{
  "d_model": 192,
  "n_head": 3,
  "n_kv_head": 3,
  "positions": "rope",
  "rope_fraction": 1.0,
  "attn_scale": 0.125,
  "bias": "none",
  "init_std_o": 0.00755,
  "optimizer": "muon",
  "lr": 0.0128,
  "lr_mult_up": 0.606,
  "warmup_steps": 200,
  "schedule": "cos",
  "final_lr_fraction": 0.0,
  "dataset": "wikipedia_en"
}
Each number is 500 + 25 x the weight over its row's rms, rounded and kept within 0 to 999. Layers, rows and columns count from 0. Numbers have three digits each. The size before them is the row's rms in percent of the matrix's.

# layer 17 MLP up, 512x192, rms 0.116, rows 479-511, columns 0-47
110:455527494501463487505533494500480540492515501539507472474495497519457502515493485510481511513508507523451484522518470459486513495508491480534552
124:505533435493504513489478490520465500544497494500497489463522527486553501510466491512451521496488505488471524504462449506463473501533494490518478
105:519462447509506497503549540527473494539499525516481510468481504506491506522491508556539466503472508504472505516518477508525493546515486450532505
101:514485478500478508495520504481510506539511495480531506498504502467487457509512469461513487467454485454448514498521494485512460481473486454492537
092:486491490537473480498533509496486507516505522497528465493483464519526536503501526528494495505485487538479502481454494483486518492510515451478521
101:509504517472502463466506531506518476498520525495510493495458517460488503453505491516487505505462521458534487499507552529509482506537545498510478
088:527533524469474508468531513483538470528522471529515540497482437527510493488497506500562496540472513499508534534490496483475516506538484522421508
093:535500506484481497536518515506511495498541489486514458472521503485496488547470475510477547508491521514518466493516516492495494498486530497490494
099:518511468528482506481501529464496527484493512512487462469520521496480497457526480537527497513519540518512526484529484512481526492516490464510479
081:535507493551506515515506472498466537495497533455497524509475441551510453499464528508549506545497506518473540517491518496529498486504483494477528
105:506496467468519462479540528539515508490511478501481491487516511507513483488520495501500521492491477477490506467521501554531506502506519467490500
089:456529522495513506499476474489529505512471485495484481453430484502483534480506473526515489471485551481536501491526481470481494481483519494482530
100:494510512530480483467487492553531505525498506498516467523494513519432499493521514505552491504511531485520496496537524478502521496524501496519518
103:433510499492476490454532512495484503509485470516501480526476523521513512517532536492476492492424517503502505518533493461496514477504506526482499
101:499505460531508541541526510455498476518532474480493502466512509469451508478503457490500458557511486508485493512533502487488493476490521487518513
097:451467485467520506536504514532537486533504473477460520526521508477490515499509491535493456475493510509462509464456504490525508518473482502460510
094:488528467438495478509533495515441516520511461520527486481509470509497506516530559526512499526475544443517492469502533480484490515475529524483499
095:513493502542536563472503520496508491553505462489484528516505492542523479477541468470517515493479494505502489510532507503568528468506521485509459
095:487505488506506493504497501515502538481501497480441480486439526494475506505526500522488529464506464502542514515482456523502465515462545492520538
114:524558501519534479497500513485477453485503546495502494501480524518530471497479458504522512521480514474456516520535512513527503478466505474497509
085:484549540518518473496470527485510520506456509501510520488515483538502525558518521542421515514466530491505446470485485517512498483522511452507535
104:499477500506499514483498482485517431515525515506479503499440530518527521496487482492503530520533527500506536494471482506510481463526481514491466
107:544507491489531482489494476515510500488508523491547522540516488532499484497518530464529509508491536488529512519481564539502475469502490502468524
101:524481469443490485489508508472504458500516433512487483506479489487496481471446520531484466467510516502549489505492526477521515488489508501501523
099:499503502488471501461486494485557547549528457530503496519478491519484486482465530533480540489507480527492484539543538491540513497498514473524524
106:478475488460455513529478495464463483491460528518490505533531478487472484514497524488526480506506549545479531483512508447482526517471498534498526
095:543493481521471489464508535497495476492470483551497480483447451523483515512508516503515511536511520527539473478504520490479498486489522501488458
125:454474486501445474480514503501529513522469517483480504502546521450506479498536545489510510460505511510498495541506520515466472540488497529530494
103:524461490478495483520473482506499509492465497517535536461493520536528547478535500517504504499529469496497497487497503504514503551502491528498470
093:493517485476551490521511498534465516525516510481508483515534490499525511534487454503549509464475510488474515482486513521473457530527490491428531
103:483511480483511493463456518501507472476482468510543463487515516524528487511495492531477500501492521484490475547474503545482509501549505524500515
089:474522500536453514499505529523526491489495500464510515522546470489483490511514484517515475530466523494442545452496500530519473488468499532463520
100:467486502529498456501484491470500511486472496488582486496511513431548507473487459498509505500481532464499526495475476478488522455470506492506533
# layer 17 MLP down (transposed), 512x192, rms 0.163, rows 479-511, columns 0-47
111:504489497480474492515477517519464531435498509487516515490493473506523546497494495513487553506504497476562499476493515566509495499488507519474526
106:511482496519468519533473515483507466490503478507503481502493507499527492513520481483490443508514504499429476515513456474522480498494511519496493
096:442489518517518465503511497506499491486481514507526468519480529491506503482506497465546521492494490496494581481525467517533474530537459509471510
101:469487526491491543549481499477530522549524467517484538500493461491508519467462481515526493498496472481485499506574483515523507514451481495492493
099:515501494507493536500526541512490507537500505540518529547478510497542476507478452458523495507483496491516486466493486449525528492514509477452560
102:515493483482483516508493482463501523515470499530532547514514558455452475482558496514503505525518485466469506477511452518547520488456508533496486
094:492452490518504512541510503513500464483534503496481500505530517474502551500501501460543488459502499486505492556513530493481505450464504478534552
101:478527498507497491507519499521475530521501495477461527514546458513511472521494506503473502500501523508523458482522503466499485507482496476481522
095:501509509524518506525532519570582461461515463539488525491518498510490509466473530493489510491527494486493508500490488485535489481465500489486513
089:463515480488508541505486477470506500532443523493506550507467528520483484453506512539470516532485515493501500494487523471509525497514473514453509
099:489567431420489494475500515496505501518502508543519546481503493478510491491523531472476499528520486491498465458502483538525501476490515499502473
096:533547488474516507500487434506494455493523483525497513490530486474506470529501537520481488499477529476496501523499516502473479485493494500495491
099:507487515474477484531483506498504447460484514499496444496481526487476472499481510490491490522493526501469510509513451488519492511502460499458478
103:515461515519509513494505490510498485514519520518455499503488448507473482493497499490506449500517508471550488535496492474514486438531511523509490
099:492475511488496493521517514484506519460524494439477490486523435499498537545510498454517549527530528510460543477501536503514429496507516495502509
096:475530539529481485476545523509517489491470514456460497538533482504529530499494493538499497514482512457502478457471533502464473489552498519475513
100:484497481479481488531515460552512486446526506494505491479529508477500459504504510550490499493506482447506523498514468534504544528488498481545445
096:467492511520516480436507478494494468544530504499457484473513462499523500485509527489486466505480534500419520516493494507496521515516485505518486
099:464507481504505500544535469551487526535491528491476450514472487501475500492487516508504512510520507525545524469483509505484459479528532514516532
103:474507515497535507476521484480491480515467482494497548476503444484501482546504492509486545496504491467471538505521516488502484512461541515463514
098:474539491519484467497507550511512462491489523521498455485465518439502473488502508498505491501485506489497547438530469438482468456532549491490457
096:566497459466521479529492415481457482488518521522509521474463527556504475510502467474522523527489471516481488455495498482473561503504506533503486
094:523523531512499471535515525509497527518504537479521509518496508487514465518496530489497493523483471520505499511529519529508507541521513497504461
099:502493521496527512514493498499504481469511485500489500457514458511508499580483529484517505505492479490505496453510507523494468560498505493463502
099:522519491502466476531527459466502545487469510462462544477495507504483538480527497502470492488501484508525493497510492488481504492478546490483474
102:472528466533507493491478473524520497528536504497511502511522510508552498514517514475498468496496487489475435511528459514507527540525498466508465
098:506494515471480521486483479508478510466524493519519451473515492516529492520468516528435485462524497472528461508483500483548517500498507490480568
104:510539489491507519496526546507508496538512502510537545485510479506519480444486489517503476506502485461454477454512470488555490484540486514512546
105:499460509515499522477508486484483546502475549528528510489473489468532497467489526527480497486501516484440492510516517492454493489476494492494490
099:522539511469512463518484515550460470513519479499502470483494531493524483498518490512539497458456512458513465439499516520491497507532522472488506
109:504569491512525462464480546508509498483504499459524489483487517518508475525517467512526512512491515475486531495504521501512487527498456545487513
092:476548484472452519503537510497475520517525497460496529505522473507494495481550517453485510458476495538510450508484527466496505507487464456538500
100:471484484548515528476486460497528469490496491481481487486495511503468506501510511512509501508474532495442518508500508487494493518548491507524508
# layer 17 MLP gate, 512x192, rms 0.12, rows 480-511, columns 0-47
110:514529506491532461542469496489491520493478471500457517476455456524498507491484477517523479469492520509455489504499510511489500558512499488512518
105:507490499549470500478535474493493495515518535538495484499482537522530521464493489537484525530482485513520513515485525495439491510509480501522506
100:462501492526543485508497507508497536463546480517445525465491496529494521436522517524537535489492503527502501507546523468530515503465478504510433
099:482493485482527498512499511504459476472510481502471475531473479515452462530526447520469481477516491482501498522518455493476500526554473544528511
099:542512515508488484452457498490508469489510509483510465537494524528450526513499410509511524540517467477518497481498515496527523507513507462476458
091:457500517521453528501471479476519518502487488538481510491467535529467488498509481493507496535501483496475473513512475528443525507542485509494464
096:487513478486514514488477491472487483544527489477494494590507500519565474466499480487499463519504484507521541527473490490530520494547484463484475
097:504511502502476477494508478506536553521516532501508543502480455501514534499470498469483492463450494490506485488534495520525526521526531439522498
089:491487520499465506487479477511494530495513515534479525514497493532530526549499470507503499496529539454513507506501523490493471525514533504481482
093:525482482501500485513477469525509487501504479499470509510492499503495492515471481457484531494507515491510472500506497486499495498507472525512534
096:488486498521504491501498467524522499462514517527458508509524491521514482515528485475512494495480510520478459525505498492519494465550465482571460
102:503548488500486471479489512470473482537528462500471514513524521512535471477502499498521463475464446497460508503520489496476486506494476513530512
096:484465498485487486497501479449480491531520477484511513500509461483471536471493489507526495500524521464522523538508512502521489469476490450486525
095:487494490539510477520544473470508471487486499483473551565486506503492503517478512484534518514507486513495521505516525542502517477502512495476536
100:456565498471497534518509474538468500491499477471493457479444518523513513510473520505508505475512463486523490429484558513503506463459502486489478
095:508527495504467489485496462492507482486467474431543506489507507529525489480491502518506504485520460520486496470524487464527467546525474513497513
095:511560528492506538497424530530485462520471513515483503500521477483525500491500487524466530509515492504499506456511505540521526488472524490477467
103:551543514473514459498506505479486469502500504485511491534475490514490507504522486499517533480488520510519506433444514475548513516498481517557497
109:513488485528460508493488455485491480477486495518472511545452478492471482530528509481488524476510479484515529520477458500519551510476501541535547
091:509473507533477497555531476475499465492546461500501474498509547448495469478461519511510504494495483460442512530472519546511557483462499482495465
100:505511527509483510499493464505497505531471548506456495510549537505446536435492494538456485486528510490543519497487521515503499506550477513515501
106:481492507512452514524537464516520487469496446522518492544497536535507455497489455511486500489483492512501522465555511499499495502510487499521444
098:490485485499509473511464483488461479544496441512484508501478503503491499517488520502493487517538512507474480503497483526443475498518489499512538
101:482493486509520478531447494479480485482504478488522504524487498489486525489492518517488497513559517481475513500498493501455494499526499465505491
103:467465525527481459487482480505519537516532499486525525518511483488548470466513480538479514502482439506477537520494494502467497475529485521522534
095:497486455496475489541519475462510474483465516502475506510487476524548493530541543527479493560464463493464466490511490489509490517528492506484489
121:479469451517469517485464502493464506507474524509518518495478508502492464503500456444503491486432495515514474474547500526522501522548516545536508
106:518521511507513548528487480485471493496486558487500495438520551503480529478528504523499495476543511493553502493483508516551572484481508543473493
090:480518508499543539499532513521487535532467488478542480540515520468492517528481484476440454493498481484457521503472487535533531521478480490513514
104:488482474508517502480536495467502493491461453547423454533497501491492509436535498504523499504493468494477511463481440513456521473475512502510509
092:502513465485547464542486480492486504469510501534495522486513499570481492484517448528468505507476491519477506474513508477494470515520589500522524
108:479497465485468472469505450524491489487482519543505513472472505496469514478531464513469485506513482532495505509441502535523535427486496459526509